Weights of a small GPT-style language model, trained from scratch on English Wikipedia.
Architecture: RMSNorm before each block, rotary positions, no biases in attention or MLP.
Each number is 128 + 32 x the weight over its row's rms, rounded and kept within 0 to 255. Layers, rows and columns count from 0. The size above them is the row's rms in percent of the matrix's.

# layer 4 MLP down, 384x1024, rms 0.0881, rows 194-218, columns 128-255
size [ 94  99 100 103 103 102  94 101 104  97  98  96  98 102 102 104  98  97  99  98  96  99  98 104  97]
[[150 103 126 132 107 127 236 136 152 123 117 140 150 121 179 139 106 142 161 135  91 164 121  75  81  98 114 121 144 176 214 119 113 162 132 111 126 102 124  74 108 128 155 110  96 181  64 108 122 112 111 142 116 103 135 129 119  93  98 160  74 169  77 132 170 112 152 120 178 117 126  88 178  98 135 124 114 126 180 191 129 131 112 125  52 137 113 122 125 106 168 167 137 117 123 180  95  95 201 153 107 158 140 157 170 168 173 145 111 149 118 139 132  86 141  86 163 147 141 126  96 159 157 142 153 117 163 124]
 [162  99 113 137  83 152 109 146 173 108 110 165 141 157 120 140  98 175 124 127 125  43 124 105  92 105 142 143 132 109 108 100 143 124  88 122 161  92 110 156  74 144 148 119  97 105 139 114 141 136 117 148 163 115 115 102 169 191 151 148 163 113  93 188 141 159  87 143 101 130 116 156 109  79 218 143 183 111  93 114  63 124 113 123 131 166 121 104 149 137 127  81 163 124 194 124 129  85  80  83 151  95 145 191 111 153  85  79 131 132 126 183  79 151 125 189 117 158 170  76 148 141 172 149 122 118 103 101]
 [143  94 126  95 158  93 133 157 145 129 156 118 125 108 128 119 150 126 191 167 137 127 136 144 158 120 192 168 118 129 105 154 194 109 152  96 121 137  93 123 137 148 121  88 127 112 135 147 134 132 177 141 128 112  88 120 143 141 144 174 162 156  98 117 152 115 116 112  79 153 149 125 187 148 164  95 171 118  91 123 127 163 136 135 106  87  98 126 114 170 125 119 103 151 165 136  71 122 113 158 181  80 160 183 146 142 120 157 134 194 117 118 135 129 144 114 122 107 138 127 113  81 200 119 105 124 165 102]
 [ 63 127 164  93 119 170 158 149  87 138  91 121 129 127 113  91 111  93 167 107 149 101 163 117  72 123 166 125 110 164 122 103 117 197 108 104 115 120  65 103 107 176  62 120 138  95 125 230 128 160 101  90 161  93 127 131 106 168 162 139 109 104 116 116 192 141 143  86  93 138 133 126 172 121 111  51 168 140 112 154 123 114  83 156 113 105 147 160 196 131 183  98 134 158 111 150 166 208 184 163 123 160 125 149 133  98 101 186 149 144  89 142 139 173 177 122 191 143 114 109 201  96 169 157 149  51 153 117]
 [146 120 170 156 128 200 179 104 114 122 114 158 175 216  70 167 137 124  66  76 186 123 121 120 141 160 119 110 135 164 158 105  96 170 149  97  88 151  81 152  84 100 151 114  77 170  89  72 115 171  95 129 161 132  81 116 127 160 133 159 155 152  98 145  97 175 113 126  99 146  80 150 132 141 127 143 113 102 134 156  57 146 134  73 106 169 153 123  65 136 178 119 175 124 138 177 123 130  97 155 146  89 145 171 109  61 100 190 204 174 104 118 121 141 146 118  81 117 144 163  91 117 138 119  79 155 125 134]
 [145 159 144 107 154 131 122 133  93 148 171 126 162 158 104 167 123 168 128  74 138  85 113 120 197 168 164 132 148  43 100 116 100 102 132 122 146 104 134 175 147 155  81 119 132 109 183 100 199 130 158 125 120 141 136 158  85 144 112 124 151  91 134 121 124 121 108 216 122 167 117 136 132 127 103 128 140 132 115 141 102 118 170 101 122 195 163 139 123 140 169  73 137 210  53 106 104 110  84 180 119 142 195  85 161 163 126 134 167 164 170 161 165 148 106  91 153 120 155 106 163  98 146 124 146  87  75  98]
 [108  81 163  99 194 101 215 134 107 165 160 158  83 131 161  98  63 146 193 121 176 138 147 207 146 152  99 122 170 169  88  84 153 134 172 153  89 131  62 150 167  84 133 122 151 137 100 128  72 172 109  91 126 211 145  57 148 146 116 105  99 140 125 146 124 184 112  97 142 117 105 127 182 132 146 150  91 109 150 160  97  96 126 123 116 139 159 170  77 114 148  69  94  94 132 116 143 152 114 140 174 158 108  57 160 111 128  98 104 118 150  83 185  96 147 102  96 104 172 104 153 164 119 159 116 117 149 161]
 [128 119 189 120 114  95 151 140 169  89 163  91 152  84 178 135  89  94 101 116 181 113 178 116 229 107 117 178 104 100 131 139 113 169 152 126 116 122 132 115 160 234  87 101 127 137 184 109 100 155 162  90 150 106 141 149  93 164  73 192 143 117 182 146 127 122 128 125 140 102  94 105 108 103 163 120 152 118 182 146 113 122 128 127  98 132 181 126 105 114 178  80  89 129 104 124 154 169 120 176 154 141  97 130 125 111 156 140 128 127 118  33 196 172 150 124  73 135 115 147 116 134 131 106 118  74 162 102]
 [107 154  65 161 112 160 119 138 120 175  85 115 110 118 151 163 129  93 148 158 112 100 104 141 172  90 103 156 129 154 187 181 129 147 126 134 129  96 100  64  96 157 144 187 103 150 134 132 196 121 113 192 144 117 157 143  88 190 164  95 132  75  87 170 169  83 189 133 115  89  15 152 124 128  60 183 110  95  99 124  76 144 148  84 148 173 134 183  79 146 154 112  81 152  55  90 104 230 128 192 153 126  83 123 118 133  93 122 131 127 117  72 139 124  49  98 124 123 134 177  82 160 142 164 101 100 126  82]
 [155 139 162 182 117 127 139 137 143  45 164 146  86 139 163 156 141 134 104 130 115 191  94 136  70 126 128 179  92 155 191  94 167  68  64 104 143 110 111  57 136 111 162 172 113 167  71 160 113 130  74 135 147 154 159 120  83 139 128 193  86 152 126 147 138 103 108  91  87 110 126 124 103 134 121 152 122 154 184 148  98  92 147 160 114 146 140 104 115  84 101 143 131 162 109 108 146  61 129 153 113 156  93  40  86 117 123 118 124 103 117  72 105  99 130 141 125 130 129 111  87 118 111 171 120 146  86 155]
 [ 92  99  49  78 132 151 120 141  95 107 167 161 114 158 149 144 139 166  90 143 168 109 139  88 176 149  85 184 107 168 123 152 170 133 160 162 131 144  93 103 114  89 152 172  83 118 135  79  90 183 107 148 117  46 135  90 165 102 146 138 119 140 113 161 129  80 123 149 125 162 126 103 120 120 146 135 119  65 153 195 137 116 120 139 133  56 148 110 158 119  91 123 118 127  89  97 144 141 174 125 137 120 107 118 137 132 124 111 148 145 124 130 142  54  98 176 107 170  33 148 170 132 106 142  64 154 125 181]
 [105 126 116  98 120 107 130 143 185 106 109 137  45 107 148 150 161 130 191 110 167 111 109 139 144 160 124 110  93 135 184 105  70  95 121 125 130  99 130 113 183 135 166 200 154  97 117 164 110 152 146 146 138 184  91  95 165 199  78 118 131  86  99 158  86 131  79 144 172 121 153 146 101 103 184 126 115 138 136 170 168  92 123 169 115  94 119  82 128 181 179 136  96 143 126 125  65 142 112 106  86 171 154 163 184 142 146 113 144 124 177 115 135 173 119 102 113  94 150  43 107 144 128 150 127 189 146 127]
 [104 152 152 152  73 112 123 132 110 102 121 104 143 144 123  41 124 120  90 108 169 100 131 144 100 158  82  90  78 177 116 146 176 174 125 118 121 140 104 128  79 189 154 113 174 167 146 184  80  82 141 152 132 184 126 149 158 105 134 152 111  96 114 136 163 131 103 117  47  99 179 103 207  78 101  55 104 131  93 208 147 123 101 114 115 157  88  99 169 211  93 137 127 131 109 151 153 117 160 185  65  84 131 128 114 116 189 120 130  93 155 112 131 138  79 141 102 175 130  11 131 171 110 167 143 147  81 142]
 [107 118 112 137 132 107 111 150 139 175 130 127 159 102 122  79 147 104 148 173 102 132  54 112 168 150 164  67 181 113 123 102 168 113 116 114 120 121  62  95  90 110 139 141  91 107  93  89 145 104  62 135 116  81 164 117 109 157 113 113 135 102 186  96 130 164 103 195 116 191  79 143  73 124  95 157 124 106 107 109  69 116 130 159  94 125 102 112 157 128 173  72 124 188 163 101 165 134  83 108 146 151 122 155  91 120 112 143 118 149  91 185 195 137 194 129 148 130 164 165 130 158 114 125 157 143 150 161]
 [ 90  90  98 149 119 126 132 142 181 135  85  75  94 121 167 152 126  90 197 204 116 126 120 189 105 108 186 113 151 155 206 134  86 177 155 122 131  63 162 136 133  47 137  57 117 123 158 135 127  71 135 172 144 171 176 151 145 133 129 128 102 120 173  80 137  68  87  82 133  90 152  93 135 143 119 131  84 170 155  79 125  58 120 151 138 112 140 179  59 178 182 169  95 155 176  85 217  86 107  92 137 157  85 115 108 155 107 114 101 154 201  94 208  88 104 132 142 153  89 152 142 109 105 127 122 188  65 146]
 [122 115 119 101  63 148 149 123 140 156 173 108 131 131  55 147 111 149  83  67 154 205  92 152  50 106  75 146  51 142 129 120 110 137 196 140 122 100 128 177 131 158 129  60 125 115 176 103 158  83 121 102  86 155 102 168 129 152  65 130 107 150 136  49  88 131 103  94 137 146 169 154 177  52 138 170 110 160 131 143 208 122 143 190 115 150 210 120 134  79 121 111 144  87  74 132 133  91 120 160  90 126 174 157 131 108 135 137 134  90 138 164 143 136  99 110 135 121 197 101 144  68 153 212 178 106  89 145]
 [160 121  96 113 137 124 163 142 186 165 139 118 118 132 122  81 165 119 108 178 149 184 157 143 177 166 111 115 134 105  87 152 134 122 159 127 178 128 131  87  96  80  98  96 121 118  90 100 172 103  74 120 114 120 125 164 140 138 111 150 179 102  55 154 119 145 139 155 125 122 121 157 105 153 147 150 144 188  77  78 116 180  92 158 140 176 100 111 158 124 113 117  95 156 155 107 136 117 152 137 153 173 113 149 123 123 130 140 145 141 145 148  85 116 114 186 104 108 111 103 154  89 140 143 186  97 110 150]
 [115  82 129 131 132 108 103 166  75 125 138 126  69 112 173 107  63 116 116 117  88  97  86 175 161 141 178 167 113 110 123 152  99 102 211 142 137  45 115 171 139 133 100 224 156  93 157 132 125 168 105 154  94 191  71 101 139  91 105 151 145 143 131 111  93 137 125 140  97 100 120 118 140 112 138 121 176 129 171 145 140 190 179  53 117 218  78 211 125 135 174 160 114 143  85 135 171 173  99 154  89 172 124  80 120 114 156 109 127 136 103  95 116 134 151 147 107 189 154  86 125  55  99 141 155 162 129 145]
 [123 158 151 208 167 155 162 104 159 142 139 140 102 105  78 153 110 123 133 106 117  91 181 124  94 165  67 124 119 115 133 152 102 116 128 156 136  93 154 195  72 150  53  74 129 146  99 178 141 142 120 103 152 180 140 131 105 175  59 157  81  93 181 169 136  83 120 168  80 121 223 131  96 123 164 134 140  92 150 127 136 117 149  95 121 175 123 137 129 151 201 115 118 123  78 149 145 146 160 135  89 154 105 154 109 122 105 103 165 132 160 178 111  83 135 147 108 130 126 152 155  83 178 123 161 153 102 140]
 [132  96  61  53 121  83 134 123 234 147 113 127  51 157 124 136 150 155 135 143 105 130 107 190 175 148  92 201 107  84 102 197 115 120  85  99 125 141 122 135 103 170  90 122  78 178  99 177 116 145 180 169 101 158 146 142 130  63 156 164 122 133 143 173 103 161  85 161 125 131 125 143 112 116 134 149 159 205 111 149 121 161 155 122 129  81 136 159 125 150 157 174 131 158 100 105 196 108 169 107 169 141 164 108 164 168 100 158 134 114 179  96 139 112 158 167 124 189 190 122  95  97 174 162 129 155 109 116]
 [124 166 178 125 159 150 161 163 144  80 132 134 138 138 157 115 111 141 143 134 127  84 139 126 172 140 176  93 153  92 150 144  71 168 106  99 160 152 136  83 169 107 158  98 111  89 135 138 113  96 161 156 154  76 136 177 191 178 144 118  96 134 148 172 151 153 120 109 166 147 104  87  79 119 141  76 156 127 138  95  91 105 148 140  89 110 172 114  72 140  69 103 130 146 112 110  89 127  94 192 136 151 130 127 166 114 136 128 150 114 123 183 124 148 171 193 120  97 123 128 136 105 108 162 151 155 143 126]
 [ 91  93 117 180 164  90 139 128 155  97 140 143 134 188 198 174 112  76 104 102 133 110  99 118 169 131 110 127 138 203 117 100  18 154 122 114 182 104 112 107 149  57 155 148 102 111 151 161 121 120  53 128 137  58 127 153 135  90 133 157 101 106 130 127 119 130 140  65  99 127 107 144 157 141 143 101 160 184  83 120 151  74 163 142 138 129 126 148 106 125  96 163  91 156 149  96 103 133 127 122  91 151 148 120 102 136 151 111 148 108 110 195 155 163 115 126  79 149 148 137 134 118 166 139  74  73 182 121]
 [106 133 100 160 124 122 143 149 110 138 111 112 123 192 133 175 151  93  28 159 133  86  83 118 125 118 163 167 150 207 122 115 101 109  91 115 149 189 127  92 117  91 170 114 132  70 157 146 145  89 137  99 107 144 135  83 128  99  83 165 161 115 143  97 115 131 165 182  99  96 129 101 177 119 134  97 175 106 104 123 136 129 152  85  66 203 127 153 116 122 109 110 144 119 146  81  79 170  98 117 138 154 157 181 136  91 128 145 121 133 142 203 129 135 145 118 159 108 153 132 160 171  79 203  84 163 138 166]
 [ 98 226 114 118 146  96 165 115 149 143  97 108 138 140 112 147 127 144  95 114 137 102  66 117 146  75 130  92 104 127 120 119  85 154 153  84 170 110 157  97 129 129 158 104 130 200 170 176 122 145 113 148 102 149 140 194 104 124 160  68 149  94  81  97 101 123 146 165 106 163 148 116 143  97  94 134 130 175 116 153 127 224  94 120 153  94  89 112 148 133 173 144 107 122 104 129 107 159 101 126 120 174  80 118 152 117 128 141  67 110 143 109 183 193 117 178 110 140 152 145 119 125  77 138 137 124 131 143]
 [147 113 103 102 114 131  98 125 107 139 170 122  96 138 104 134 138  66 125  73 149 155  42 123 118  91 109 118 154 186 120 174 136  67 160 165  97  89 113 121  43 177 142 143 149  91  92 133 124 175 117 173 102 116 145 109 133 101 159 126 127 160 167 150 106 157 126 129 103 138 169 129 113 131  89 105 129 160 139  72 123 202 140  99 124 125 120 213  65 135 168 116 163 169 156 177 152 101 108 134 131  46 111 151 143 154 125 129 149 133 164 149 131 157 106 150 130  88 124 148 161 165 141 132 165 117 127  92]]